Each number is 500 + 50 x the weight over the matrix's rms, rounded and kept within 0 to 999. Layers, rows and columns count from 0. Numbers have three digits each.

# q: layer 8 attention query, 96x96, rms 0.198, rows 0-36, columns 0-95
# k: layer 8 attention key, 96x96, rms 0.202, rows 0-36, columns 0-95
# v: layer 8 attention value, 96x96, rms 0.291, rows 0-31, columns 0-95
# o: layer 8 attention output (transposed), 96x96, rms 0.231, rows 0-31, columns 0-95
q0:591388486508505419530584542436497549421489411524570505495494504466472536489552425464544563498445403503534462513586426474523444551559456511452463401487529574536494472502587538560558481545460466500518524448480506495504477491538525512589439449546427581546538450467515434489534481535528513487
k0:486584486508534589474516507567522448508484558461497529515498519508507527441471531522501522503483468524553583490512483546541513443542512526545486531524535483475602512466487461470450491463493501527475483507487530541472504554523484434552492487423554477474493537492457525482429530546506460430
q1:548350412444547432585573515468472471498475422431478470518460453570481474437468458559531513566489474436533529485493575392511509548405518562499440466571592506546500398547487476504526511526471489434501593548499446451475539529501456482525496528549535484543491475543573467547635557544585466527
k1:466362538544508456518518463500482500507548455480570512509496531522486565531515467472487434490525464503515474502571422445526455554544548522483452452466447532531418470598532585571555537500439447464522577513579419502511434520504515508598518516589497511512494486516548537553575553484547489494
q2:550410482462525405566580549488509459446513422494494395446470576507470428424525404513497492540450471465492502589606439370523488543470425508463497421530563620521444489571524474549613566544499519542473516471548409511414414498542419500525549505537550517604501451510541488485567500542455462513
k2:534383595603497506535528512486402448492510379438467469542543523595515565461444461523562419522497469450489454458528427531509511585452544556427393461503512477465402468538470492601541545633471461465488506583553496492516501572490479499666536516550452510473429486600524480505610577494482421560
q3:481477454515521527492509499492502549486522463452544515568542444489508486475501554468511439464491476449503517471464601595531538524430546514575567509479474422455562522464459590468427434459443464515565472518476514436635592467448495482476389455467442480423493571541486540549521464503620519418
k3:496477574539593502475504461396444499547503536494517468488502553530489462599519464566517399481453496469581471497483426458511529557411537478390529445504446506570455472499468370495568498549497490497496454543551450488393513482474501541536561500536489563481489513525431541465529494446428541552
q4:463490579592495505525458499352523438534521552447540471465551494486384539595509490592535473537515514524532480522530332470432381535508512511420549559415506503483311489511462529467510561533559514530511450444496399439415431456442506485484474539488473479581473397574570436558561450451367507553
k4:464408478460531460553482461544499530480408438495538483516522528463576562515428517453441545534604391508471436477527457446505501513552537534477560463526460530462497504516631516510522499538469411541509550545463507564507464502511508472494505519576531594484500564459534511507497472412474495540
q5:520424485514473397576517617459596509474541424532512507536446507537511495382555444519466584484433523435387495605571449449552523620478478529433436437522575560537504491558476517511609574551459477489489521479589388497387412544585463488558464425550480497561496454547523464506635494519500523562
k5:453350489541594470585469480536460463515420437451481389592520585539529596418442484501540464487493446469493423536553412527515488513434451465543436435562487508465406449540483548616518484504508436430410526606516384576608466589483510482609518476610490547531423499590530485459486590512455485498
q6:429501512479503451518558488463537418555498476482575478499490490487490532460606478469558457490423441474453469542590530493528462495539513451485485492485480574536560558561475482533638540487457539461448467507554468468484435472548523553447475474531487460516517480449529528513574484519521518521
k6:429556498510478490579500603519543484496586548443445494519517530535480495464511515567558461481457554425458496538468424526504493498545437558605488530525490565531529526497505471571451495446512453533530479571492418526468408489544538406470591533507526407508499526561465558474555439495465453536
q7:472584497451447548393684400450466424396462599533505569475501452494501473625572543445375511555573343520546527429490587542457491380531494428501568570527434498462568564379435492521468357467552535472519366468491618466621537457414528583457435483495565485262586526429461521464358479503564565515
k7:542580469413396576430409431466512531556511637549553598404497418447549392505534543438594539489523598626546521448446565587516503477537534428497588643435456408473616529432481527393405479453542609507499463466406517389493546418457602519358481491407451450483571500463456483457443399474510542458
q8:525532452546522535520537523580499476403566473533459555485512483480521414454581556427473542506475512517598519460447529585472619462433509457496594504529484386483487434464477501495344431504501471501513461523487559522505541552584512514525539502488571568464477609456478479495388436502533417448
k8:533453480406475565399584400456511438487451565513579519422470481501470440509518495467497423544535524600547543464443489549553481476491447483481505546461485421474474504452521619478580476582472571519491509544474473454557542469387603597534462494587457445484510507483522486496435473552528512493
q9:474427508611529472572424646436454559527556449490464460553613533560536517435387538558489482366450509585456468455483480441495502641439542536393382358535498448490436440580571509470517579537442404554570582459585448512516511507616524412612530498558376594517450444621639463590583570491522435468
k9:526462511634593461563515522609468503522517371511461397624549557510511528472439488504521446431456475422505453597620402448486464547453551485449493405583529498480395487512485450532530522527503452489449567614529516567499506574577433469592464502530500593541439447622529464516624581558454445486
q10:521495424476492571502481497551487444471579526481425476475509533537464492437501479458530467505402501505528568445536550474476521406499400537521541552525504458482460471471530508573453493436484410506476493582557662491589531488504472484541523488537406498446430557473519449488423507539525501407
k10:483509531506480481546426520519469591433499482503543450518506517478459526541445479557503426393542518490493469508569404423469484516508509474443375547542502436514443445499518543589529485492487475484509549489607437472496432505480410564558511464529452455509507417563439539557507458449414537542
q11:480428520572516468543476538479496592522570482504397536529582517513619567399519405479573504472438422469470559616556413471524434566515487514420406396517522521542350436555513529525602491497416504441499647586574470534558439497569499456582536455479482562571388456565547413574549567506449510545
k11:491385623600545414566489583556570516510416367448410360584494532535528589476423479490410509456560457440472481569507451376501426553501490529490422435502523482493427459481441475654544527456461407537432570543539475651572440565523465422603474507533499527505368461571443392463674502406533466530
q12:395503493552461612515557453514512486443484448513590455521489452454530465421573363523560476448540471516540488616508532549458518561584429518631444500508473480520555529505507481476570502498434540494478529527509506524535491463452544507589417492416458395456477524410465407441474580412451497470
k12:551472470456539445466549495509508488438444489556484490540461426487442521555557545423509481585433531487542495469575538444523470498598443446466465469511422477582525546386507533548522467492451445454478484505480543601499505434516561575410404514640575509474502503317549506563525424464609520492
q13:478372506480465521516454533485554509512529516642468505505560447488514520445515518519436531439512533492523498458453589524509546516491560518423425571429417435492550559454513593460561531586427515417602546366478445357510459524501414488533559496542518484492558461522510594602521523585551447526
k13:441523434507525510529411515487501582566544518520569554478417489581533464520422458548433502524431514529591588490606513523531455542484417440512543524479544556504473473468487584569487476518553481473420437424521494522448499481559444509412439432512513507510473415517490488477463464504488572503
q14:464553456467422479489542571521462426487480493548481498437401436404630471504514444416506474328510403547507441508570448483484484463518467417489560494514557443502508470468385437487450448528511470465496534518465468529627448514493522547527429514595546542417537566482534464510435466511534411538
k14:456521495548532527543522545532507393440543454562473463478527504562517498426502484523398572546504432590520496419478556558484407445478509533513527390445500548552554528492531467545482403357514457508407491496460581470528532482489529403441505596560523509529511496517581538419445485416498433485
q15:553416515371424454468524533508445462453498491474495569536460517448576496528610443431473593484495502464366524527515490502455514420624435501571542569451511540530486491583459511686426457434427467582465496596499579525548421528505584469518628476512598402514413579403523498409439503539591529532
k15:475529566384402523545410498424478574525546454395511504472499446605542481424388505453428507485572521498452537489531608541545479474503571534540523529483570470529494439460490424556537408440526470584498536489504565623587441509535588534465427532533476512450473504466547488468563494367495580563
q16:544510533524501534561480562470472515523598511497555547501537467433494512517551543399490509523447439413502504614571478483487413443499463486528596521459405531561419509474583533560558399487527551467545537450438446522504377533486542482468529489461652581542588508477555407487524460442427559450
k16:570522556499475496539498483551463412495460472472471485432533655537492507425481508499489475575519460545439502419459444469571495501506503512474440533536496465370528503550427401444523469402520455492504376526456468482475550578508473458534470566537530446467453480546503520498451447474483472535
q17:449576526511493598464540490536582454493542527471501532587479478505468423499471433542496522364473498435447535535484534449499502512531557563471471552463560452523513518424501426553493406513477582472520609476497457550552547466633487550528390419470584484513471444315495505448495569393478541574
k17:575521456514445431478537534526470461600541446577431499416435504506569543487532458438454590565559554515442472472449573431505529518527527414495521528518510607589466519534533404528471491489491523552458505526525539512553503566516432565488471610496427447493421594443445494534404527506448502469
q18:509488498517450447530504394489510634586480535418511520514431553530438455503503553436533477513488484467529519540488447584494481537471407486560562613580522523469488517494649506438490533537509520558492520418537489456507409547464588515520515488434526441527566514437503553480499492447533553463
k18:475467475479510535372527486488453516566444545508501537380543478472558545529405445521487515467443537513515463503506439453511530542482470575479368518520487556481466470533510571506556470431486496532499575534479513566585526398488559525455529496495478438543461459472478498489493468554481450545
q19:508443482563530544574612529504551495454417452471532478533538441548433573493570455386567474414461418542456398481573451570519484516541422557535420422564363484459508506453588482507501449458456411443505422497518589495573501462435513449436432409553510528466588567489465485544497467445487543426
k19:514449524530595556369522503517432468480538461482414474450437449496524597434505527584677503494485493559516541481520572501443504503487514427529467481583544481465570567489479426542564455449541467527493493446532390526487471577502527542501491547499533459553465552478519480442501445495483541474
q20:525500513433475527548477660418477531548522542447517482405465565425453544541565486469542522514416575513551542496562378482492524450432398561468618578523459516416468406546484498457538470482509590502484418569508420413438537491412528625511524518421518418630457494583495468499430512507511536492
k20:404471555548482475506390457526487443566527491493544498518529535581521494517471538545453473525481555459456532413386430458577542494464455534565423630536463604454439512515543445509528568487528497583563481505541395431496457570468499427534581469441416594543570524542550528421489513525505479395
q21:540430472561540437635534356487413449488394353569381454452513434554520479585555551502523506510442478465502529518591614457534487489503451609500537325517490427583567513455488508579555469467561509462540479481498362416583502443427443512613462472422576487353444485564468454484536518417593510515
k21:453513458557551525413480501579469500478591461509518563537518486423505526449588458506488546465592446479396502518466550558464436541518529451527476400481489513447569530462495477517553500466508440476559404475463540579479527507529451475520522612558544548400500505487506468448457451429577520513
q22:512477436486511517485655547408511549486526573488574489468475433483421531555544443530557502577508512442531518505550543478539469473450417503456462485475576534463450460527398482396388503588467498508599489494484539481461513465473500458450504502540386600550536459481557531539504541565530562569
k22:448482514454512527442399462424467522468470547553584437595458522443490461501502471475503446515422520558527515411467475472600435535457618557475522507538506576497563486596551581564496498448459494529442516390478515528490501475485478555502501508383477473495510605489404579491457534555516542441
q23:499521430443483469505483508475528572511511406438509539408503457471463550521464535531436459450572556414426454528478599572502490483539500485576520527523462617548471393493472521412555580380455470428533526517555368484477480568442413498406583379536525534434507500560480548533550388505598540654
k23:493506516518450532404511552508402408561476408559504572410490523525514521474541529455462453516481491517474582443425431503443503531438476482553536503501556449485527484594467409544551532488566520517489563548487523478450507543356475522433475481483492536566452519434584453487556450439526517570
q24:530507463496486512464477535495446556575564476501531505587557486510464446480462505475577437486462574580595479578561470630595488517543441554521406578402545468451446485606457521441555450522500562505524539380446473482469530534470541499518496504497506492641603607450463470492559556559480462445
k24:573510522528591493435544502437571584548416526466452488417434506546473495487570534535509484509450505571500540505584429557582416509477579482481513558541484588509487464559513550484480470573500445527487475508618533484528486502638511467456487508401532502553540449573559567550418515463433561491
q25:392422509571542459451478494520467458548471457511552493530609520556515560492512499493448464494579464527483529524423474478470561474460523525466507549563481451444441528538378511480534500488491496425507480521514529545499517478521453575522485480504450519544497534540501526488477457568568554553
k25:540538575549526481479433622490469487495560452417506446514462465466463501457376484558495465554445503473419435448449478552536445454491556444516440504556482554483586457380480508505538486523510536505457499520455538460451511553523474434469477552432487538452504461571562531453516529542471594554
q26:447495497502514520494480458488508538427509474481519509557510520587454517461388514537431596534570522495509530567479517488463471458618354476476447506499499465456450478495479434608418508488465492508457484565477447637531463475427548542492458602614581497530448538493477474448429502466511492478
k26:544539477474440452555496437483414513600429535529421479530451481482505523525531515475569501452612548551439533547537547515498506551509491531523655446487456563518491467501487542504487442464454460481491521504503512395563452454561568526496454448511488569439555488389456475529536550499589482583
q27:442553559515545503492546506416513536511527525597529512473494455499413520459530516558503504497512546523547549480538424529555426515461425487518503456485497475520521523447469571595534566537540523518564523405476560443496490508509468509468541539421467505463519499543432500466497508371478497513
k27:539487517545547467409487452601508504546482547512483552531515481510579527509489428572497440463467465547547506513588492459509526464531567584425494500493523453484595538476455487398523453485484503453478491505628558492387544432505462502487513422490502501506472496515446459462480479594512529442
q28:461479496598515511519479428419463460433495489526433589477550449456467533549523510479468451542500419401454436562557615520523564543515508454501496388395453532445531508518533516548467567591442447482357482547536567460435513557581483521561458558438535452513439429516528467461575480545475468446
k28:558542529388443583493456477502518464611440433588501520525472455510454495552516525520558516530506502449494489550459495584499549544464468560546530404525538507500541521512443439506561471479526541493497489481501558556486542465560468434559495571534535549514471467536414429462467454504425501457
q29:525492519562483473572501471452577560459496501581499615432448508476446428590534492412414541478481476554473497419454502428488572613467504430551527372500431477494521528528438398562428608513515575557528544489387475586428544456535433546505499506505481599473432537456417541449477537483514413518
k29:439596516542576518467481589440500447544491530537479453538529515543533525434473432547501488524513522563500511413435506512444535513429510483436518438403487555537633503418559514518489483487367487584481575506536489592525463549493506444523466468476548498522427433510508557433363471496442514450
q30:593427492470486437517549488516432561478554558439428587522437551502528472610547520394548468476400474616496575528476460443491412502522457540537461552483503555512428592557483582448609574469476505454445531515450419399500473459408560534527510502412524488457629462428476561444420481468512492518
k30:443438571485471548492533527389400545543465460483475539485455538561570561481446492365521497437488528429491428523562451563536503421414491488551463589567417530414364418516489522585502513532545544483515472499428511502483460493483518586478516474586492465544528536532503567427449480483551531575
q31:515464533454403543509537423593544384524478527446521508581436560394521471467465527432531531602524510451463478559534507502489457543531331516568516530459522583455465412599433557550409471500522450436500528521536431513558550488460538572574468491546536567542559490476497486582486582495552506569
k31:407588494470458549470585515465438529478494528455520477463518523522519463505481490388537489516565505517471576440488425459560516489534443469453521443574493546422422473527513532472512429479499464438516507546512535521534475394533588318480513511457518449418527517473452448417563453569493533517
v0:569469337381486483503546537523333534426533516564455428466536475468559483757528527491574501470510490468492437591396429445480426486484508544470427423534477582508595539437579482446536647426480596428484585587425361472611428573511497487522479460430529544500522515432593480493470526469533532427
o0:590431487469550490504477626516387630454458522552417549465514499530561565644496475444514545481480451593466386492635460555410435475565507565413443526574514545564423455546487517451495486449486626442544479592527447479495470643539522537485505528501566477455660512446567458567468484528459473421
v1:452477442536482459452468494431497522565522481513488585511455431480504412638651456385519448438620369481519441459554460504419474569562487432463465441477334475523539488561457593474545569509466499436555497446499475454429375464533534531507534472412459475518414476401567488578519410506545450503
o1:467444483542451546560484476419405613553501494550514539466469493531514421537581473455442422508507543445505485496475536529484534475610581435535439454461420477528455574510411557470528494549463501455598505451494520524394455391546497568558449564430480594481519381399538468530515390603458447443
v2:492457469484509445536472534405581569441453507480447519457510569535410487505506668438565473489390567504519467561527501434575512539509566478520588442538522439495498529435426586457565524469516574485538503549493413539442522467430566476452533519467493611497380468392468457497437440493553588603
o2:536462508496416566542595458395460495483366546507447560584413481567521545488496532470532488540501531559533496522491487435504515499444510438554498535540465442554487500464432378517505612567502551474529595548527449478369449527453514605503616442533479459535495513557530494545486514455598547638
v3:529521470426465437457491611413394607635517476346431584507612433536449446546551524459475573486439576490502561482428430560451569522524506459411511494404480487499495394573510415441437585501483543516501548472450479499487528608456470533521530672568519493472464452467487447574503544480467463493
o3:507497436507339428525425531487489579565464631457426514492571488508511413510435567478491481536462530549484560484465548532363486507431549523550492453474479510524444334505492566583439561526520396493566565431564474486523545518328453442554445588499587537502479547479461569601443607507496478501
v4:526570601613602534520385488636499528500506356396503568515441537521463375443468554467434645660517577480473455485471502553530465472387527536474301470472452548409603514493496484488541475494425387491501489430533478509535503591536435540462508594548498440537445576568491550488532523517520465458
o4:513549466441600508448490557535464506540545364492499480491505539663406427390553559559423481516513521558474569511479454466414454491452489563505404463480525534500514491424567397469456508537495401448447500495619499411388525507485474481373529545476486473509393461501478485479553536585361451396
v5:585416511525442512586442422554464632563578431513404511453540359399585420580547512477513526472495471455444417516435524531353573625492463442368420512480447457513610560451432531553439472492451468541507427587648428502446481483593469532500454580571428357409481490503539527438532443510399515543
o5:552429518557442565434442499588562564553478512600428508548447425493512466608530539485490482378537559532461558676486603488322542540516520469536444463480480549527638495443484460516548513452501431404520386518563396474386534508581486499483440495535469444444447459457486564463477441463433478498
v6:452474343440534419551479521453416432516514475621525437438502495410463550574496592562552449397449539380585606615493553410562538490468437517508548382544483457568449545427433458464532531461504607392346587562420509464501436447506421515418373344474454472571491519445419477481412439571546455490
o6:537511400376531435665471511428448451470486473548540575520415500397446625591552457515660471541429491461395486618580562366546470492514543422407442492582472544567544575508459521572603560527475531447497595542443400447572506473510472478529446408555495472559585562410456466501475507621537545508
v7:519440473521504568467462458458488615419332384550550513473513472563538552482487529519382463531481501460487525504605369629492513424410601528387608564517456590456496441502439558502483539498560545600583506379572522470513555575575486487504510475569473524485500481549597450525455456464605506406
o7:448578473444495467509446443519477544454401405595445435486522473558503523493456484618318432497488413468630529513625482572467508474477584466540541556477473493390480433426410548498522566520561480549630529482596536456514588513465539478451429450471537526395441550512473563468455523450579521414
v8:522475489530472447507520425469491615546600464485450496510412593427470575534508560535504495575395532446583421447479572421449388534535535536430443559589441544520524445624485508541483425408561474521544497493514474495406540557539550378472485458422489472491541423581522522502422680481521409543
o8:417487469649560506454510498456445561590533531510476496533427524367420575505481587569490397599540546518518498505514522417465413485481632483464397599625493443464435429531495439514437511480454541494524502443496491521458415540541533496505446576455424465453548430593594612436492531451536451500
v9:476410408426505522520626443508483582463492531665472606451546447463488568599538504462458506391558470453477389608599395405360548615511434537378472535484463371418514560445586561503521596620481560500548547465533468571483459430422526516529475328550384486445491419407501608520624493540415449540
o9:492422407541407519517494498553481514533449572612471542449478482476599554567506501433492535333477513486391404526583489535490590502439524534410473370457367496435489536349629428490477449479498479524536440371485550511454438410574497534543435302509417546421531475527605558613493508537470530529
v10:569574689478516457523533606514518464469517565475535530508546530577526439525506474538514545533360556525467462475453512548458507523589516428453458516536598491523371523502505409457431520444464545566465409529426541584538451460553534388462378523475503474482519600507504577486589555504599500559
o10:444536651471601540401525542476596504413537541506575508551467482528458463563530490461524429516430495523394471525433438525360419628513536466558456538462536570509412540501509494554424608459496478564477459493480558519506484472496543463498521492528474461567555630493514418547453593493423506615
v11:511448547505496586364505580489543514464359575514524544505552495570483468461530489464486566459454538503458385504570595457533457601491539443570535343544423462478609420539543528466634389620532420571391537466516523534505565565513433526551503570408589471485531524459457444435533471449479486470
o11:509567455419430432441568457539495529495467562543502499490494403544511476431514521545454505479508562498538480418521539555560500596451596419566507423501510424576539436522464427477578444571478438560346524513540517488445510557526401464463581546512567430499588465454500450447543595493457539426
v12:429478360423530592553479534465532488508545503510423443520527512380497522434488491527480479552367475351633531560407464444487508543490489368612536471537473555484480507468532512453457518485521593526527485549425433482620473569486533416548447478542564555414421542470575479393587458494559562516
o12:504494520289394469526547537467467556445582535466419451585380458440559524516520444455480566573469474527529567519547467474468533544562517435450524498519607531477445461498533452537520503452454583496539553585492407499564440484464531497571467466541491436435424474548525534487534467451473578473
v13:494482548428475451531450523419392512510552471517415434503538395521538456512423531498531466448566577523480587569463654405468568402437559508434587533491467480490464529445438449509559510491477488440458580480515435534494370531584575579539604505544585487463554547379551513536491425501520412523
o13:489456488435484408460485518447556553570515478487496530441600498486497533536448549500486479426589395526435600538455549433485524516460411525388493561547445499479524496534465566508494557460449422449434567509529430490549556518491537600500514533588469438565598560451491435588482482589582403617
v14:466469423425415498643461483470369592517600598564497447510558358454375557571536474408537396509547626528461511420471419457446576461355401499473470353437472564519536545560525558443486534528447504385444530623440524500489590423551447540416522497412468460551527498479507575409563568436430369536
o14:493477552513397414445476526471429485591547482570432500549546401467444449589432472539621505432516580432565439407600464445453411456454508579488503440467524464537477570525543575458563529553366412382582457575448532436587510538529401546468547406581480443547443599516642514532497508564470468406
v15:509479546480546563466441445392522459473527562317480477529486675537443431434468549572485614696510532505485419468440582576557438564476491537470514373516489383397558542517536384506470530527504386627432493586621542536485454632432416429465516547564442373413591564571452477525436488477396439460
o15:491490474491539549544489456542512499523549500485358511563490567559498464461413612563423484676388599517402417515488564573558494564432381535502550413482539405487527531554519464489541575548504476551447408508554538499535431598499432405504536668522480439446567543542475508527469451509480453496
v16:513456408532393584530470490476428518579458432462464490529516486534473523589380458481542552436541453463436374572428559586455517571504505568502491516508456569553429542543528475414607536600490462475454489426504608452540423526504481581467505479546513480477487429398596486617548467631550548480
o16:517514481485484483580474631510458607556417426447519446489482535541467483482439524477578527428484504533519453576456620625542545479450561524564434549406419455494451571557540537448496505541524531540526480421454466497577519481570575564524501535485588452473534480430579523505499491538483553527
v17:426448515491455453429427490483514456567562538503499493578533473438422492482449559501461595530370476592517537520489529613424514449571523548409444431438489568574500456544449549431566398529469547567494467549571434622523472470368409498567596521560483333462561569527554468516520549393581534538
o17:500496487582471487535504495554413560574424472543611579524530409568468507495556597498483554639487602558446510474478472511490524529571510503483407494398612550526538484552470631538526425482499477589401500478482482430563513443437596565499447502574459322486423609599515444501538455443574446512
v18:573499568567432469538458471535553476419492508461469464448298507565432636451440381647416486483406514524559575560486502406511560556486395532494513465472574515422441502394553451350484455526424607498547525478475420562520513554386388475448459547567500499502595497447593531476399580495533494531
o18:477525453560558436565470567529518448462423497464531381483375461526489588440460442540533568493391527501610422432454491490479525533470533463446546387440518594433533500439514568566490484519374547558513612539472465534513516567349512540462493541675431543528567510499516489494407482488507428508
v19:486491509544493507574376430428549378486519529456375448386408433572518522400557556589499593551469493501452442522481525434541550553425544535450629461475567407549570445443513366461549539471471548515457425501431606497430532442575362533555533424563518412488484437524536558482520440459441443583
o19:486497485489536398540436492571543483447461471628548406546525418582447528491553531590522510544511458569478591565435526496530535587396498518427615377463511510567461517462447424512496580517456470444488481491414582600456523492433390539505532539462465391447518453490538640471452415476529544556
v20:495581427517435522468583505506498421518577544551499515511543493565463485425535527551464470601459538448434407476466457487516563448540559587409454502492425521489498444544498452528528421514502438490505441564504423536452480655571452416487470507564415470556489498517561423466500590391477401589
o20:358489461493559459463582493527460498514489553622584393532636550547455467522548544514501418484441553506542513525450514541384525476498573509371522461485570432505536497515526451514491521481451462473500488611575570459533460560469490534494358527404471461462490420566548457474519544432504453577
v21:483467494547523480531539472580395503418485490528476476490403487523574440416532433555503467499467533469486480523387537566395496579479430526403450523530458505596611493428517388489479469372382552546560577509554474526525542467499542490523566594575548544443401544386508478458397513365606545471
o21:501567505513469489510557445529472465406471503480530574481474427580566426396464449584506571508501411525482493563589571395351475553580427503395449547504447538513529467469507463588458548444441528482445492609530480611458474528523553576461466599538557550463490545351607441509508477407570446492
v22:528536553488453499553562537468564385547472427562340402463494439508600623592625618527537438470613504562504445478652513449459475405477465479470524518492512580543598471494538380517551506395618442447520494637499504533466447451479583464561532490513456473439635440527454421537548438536564444462
o22:474551522554533469487626488521527510453560425565481433467528447484482564549567587597515505437549459447481432507408454476504447530489440449448430432438524540436468496583425485413570438443589479376503590459430403585410495481449553454558511489445596515569639484604523473627586451538606497449
v23:511426472496623451512428584640393450522579592383415419498503515460546431412433567548429542428445478430458525596463456577552511520369405502622388559506543479496552521405563426425447525434531453614498445485529493412428401583443542461576560582520534546514528575455438525489506545531461524381
o23:651476446478457473483419520566455500525565573434535448487503565521597391508528515463536617568435511461505472629523377444514610536497402521515453560537519525426458476502596506549618545352489466560516499485500540535421561613490573458499565583499483380596486512445369567486483480503552488425
v24:536482547507573551533595392558500583449454447538510527535485364451479492435510483487460493587528461593559505480460571585570477474632587500504617423519403553527489463466554453566565446505439426488490456433625623511557561640493485396467495434500425420404514505461473660481444460386398434528
o24:546500522488604553385518562531462556440451425617458477466430473422471381428495450510465444466591523506491546469490620509548491456562422520508601386506503419579560480447557461547490463508509481504370522453573544560632560528514518552565448421489440532375494549491462487520429513467521509482
v25:509544509511505482476392494522446525526382397486541488507508498434469536494532451536506501489446518501449500517405489496596560465373506546439527603443442472532467442469481466503529541562526428493528448474486570526529512476534366533428556481552453576543406553477505571576465563470569473477
o25:491606428548503363493439435496429573627510428478551431473490510616457477544579349541445386539450532563523575574523547507516483450473470597505512545485434434502483489423516433522498516549515510518530521516465540490560478510514472455526567431495535515546421560456545524493475509544530581514
v26:414581455525516508588441529471481547444516416610581528496446582556516383507535511534504458529523499548625337486537514364512546476521568534507617483484559529490465392563493479509404498448407516492467478515478378522493604496435447576533452602522450518504527379539592517533566569455487477612
o26:375515544447504610518519493487407553453562495532576547526571468553436530472508488455499499461515502604534440520473560446565467529441596567590543521490582507598616446383482449552313501469503523447640494513461451403517516516458392476585473485503447528543518388532526481566457509412488437475
v27:443552550380459617502500547376604442463541544483501662535615550562505586607554377575523513441509507491442540520547509383467546440418514514613558528568539443571405555660447407546614519532484525456565590429450503472466582454568527517473420468537527576538453521411524405468470378450465523650
o27:347561520423399492490469465454615393497504594419494512434488547469524576537483499535491490401435571483476550513564451478506489531487514589495604458377424538637370566610403514529451517513499594412432587437536455473437387512541554530496383520475480495504433536481569491551451460389412554561
v28:475616551539609525468472550470533470535467483404438412525427559596364561389450421499484567403435498490428425455525499518413505475427580575525518598586511544476507561445496526582422449490488425496529459450507410588552515520559512451511567561441428490500544457592494542402478528620499562430
o28:408626543426517434453598524546567579524569492378445427495436586534346571395552480459437510515474468464507443495470486439414560433392500544509477462550489571527561536486554542484535561468452552634440493482526439496425588534514474480459487440356389510542498469506419497440567556512618571495
v29:518602525456435528481451594495500477534545476424423454534549525513484632432482504463528520505497508599388460441358516569447547495470468534542493576457586603573578547514600538499381475452493478544500475516516555429622459552458457491471499444498487437489518437456633599450514428471379508554
o29:483523484467463556489407615559476522491488483510399379487433501473433426545485524438538508507584535516458478395365519547454614597512451572485501533500551581547563495539489566491566525458568506486514555526461548541539478546415433487453483502419450490541481535493669536501469480477493619501
v30:446464496383478463522454523536545535456577518472596537419478436457473522486506416576472578550515487550477586451507496509526443402442521534417634558520462547501521541504530546490500535514479435462501495454579497500552462586369540501503467380502506508512501512474469478503497513477499644428
o30:490545489498472573419417531569544507525552409469485518403496479459546503380526447510433546559460476531491480489638466520530556493549430473395543450539500486551456473531437539523605552428530439479641444478492478422599410551502483485461513467501468513496503579489454432499448497465539613587
v31:630624547371481648496471597627576523539576566499488474371468459576520423523434424484478489464491458484428495534586524471598534411488411459612558504585568472493466512417475479576526477550472582538560640480400566525447436455625407533466632471584474598546556506374391540509505581523465464563
o31:542566418495481477500398472452567453436454584508550519516485583533534397471407382501499561374557437420558565542497495501529463434478509467438609496429664552482467594499517566439531491430417520553489539480555567514359381560521479512492558462378496433590603553503589512506431563540467404600
q32:525497569524468449469505503539471480495527498510504512484487468489526476509523485481495519514506475506502495496487480527476501497497532471473473482492537529493536487493511520503526538513510461512532502446466555551471514495423461532484501543464529513423489498483480476533459465524458460556
k32:541538537501463565527487473517522501491545540543508509556540467459504510554489488453518455444504473504553543434491470492525506482548484491478474476479441538511454570460520510506546473490480564503507479490491419472544502491498489465465500506457471501507478486463498404515503499503481486467
q33:501489497494451479501517508494465520436472430473512509489511492512521454559485494534487475516521483541488517513481558507502506521537526521539544493499532516508519546528477518503482459532449484496493492523523453539524482482508475506468503476519530564511521475482491489489540520502548502489
k33:528488476505555552533514487471504540576516541487502456531444550481560482456470482541570506502525480551486477476562536498488522489439537444503452523551437505504531561502486485474485508532491454527496510488458503477423509528521495502553512501533530488505524500492491518551518484491543474496
q34:496462453484481537463569560490522534432503452472469443584396469522520466471499435557519522446471467491546484567542586533511538506528456474500471453461518544509568497511544469460501456563522534512433474491573468533445536507640507527553471462505519514506465526480534488506508607523459511495
k34:490431549568487441478452485487479522508548488468479497411481529507543500486448450452520520502464502490443463482495463522568486515504464443520515539606404539498481551486484549483494466431493490482559492426505543563541532536476516476466450421481396557547517499453446524443491479497557528509
q35:533497478579499489496482467504457539493454454493497465542462524519528518489462517434501479506509544472542539526495474550505474453463503438588496531523486427495442529482456523505476502541511492499534523533454518475468566489498558493554516511540511558505577496465492519592487530502512481465
k35:505471501549492504473456542526469502472545530513425503537536490510513458430483509478496474466479465477461423461498484539538515509558454509507482473458452511501557509433540458492488508547498543493510522480534481530531461470468494551417463487553517523472499476547480502505457530497541538500
q36:559474519468485533525545533528588467415437451482493468569400430490474440459542453484493586490480467416561485607608608529569577473475511506531509414504548602494518563478538484493550549581471521513431471487479473526489505543577456447533500481478525497552454546479509485574508563572516421482
k36:555448543514537467518527509543543494526523502492518487502552492479438531479499405482499479470481473485529428587491524557488499503514452528516477454584520534528509505489475497472498457475499517460601489510469452510543557568424557424442524492504485507485454511516538537484467474519454511518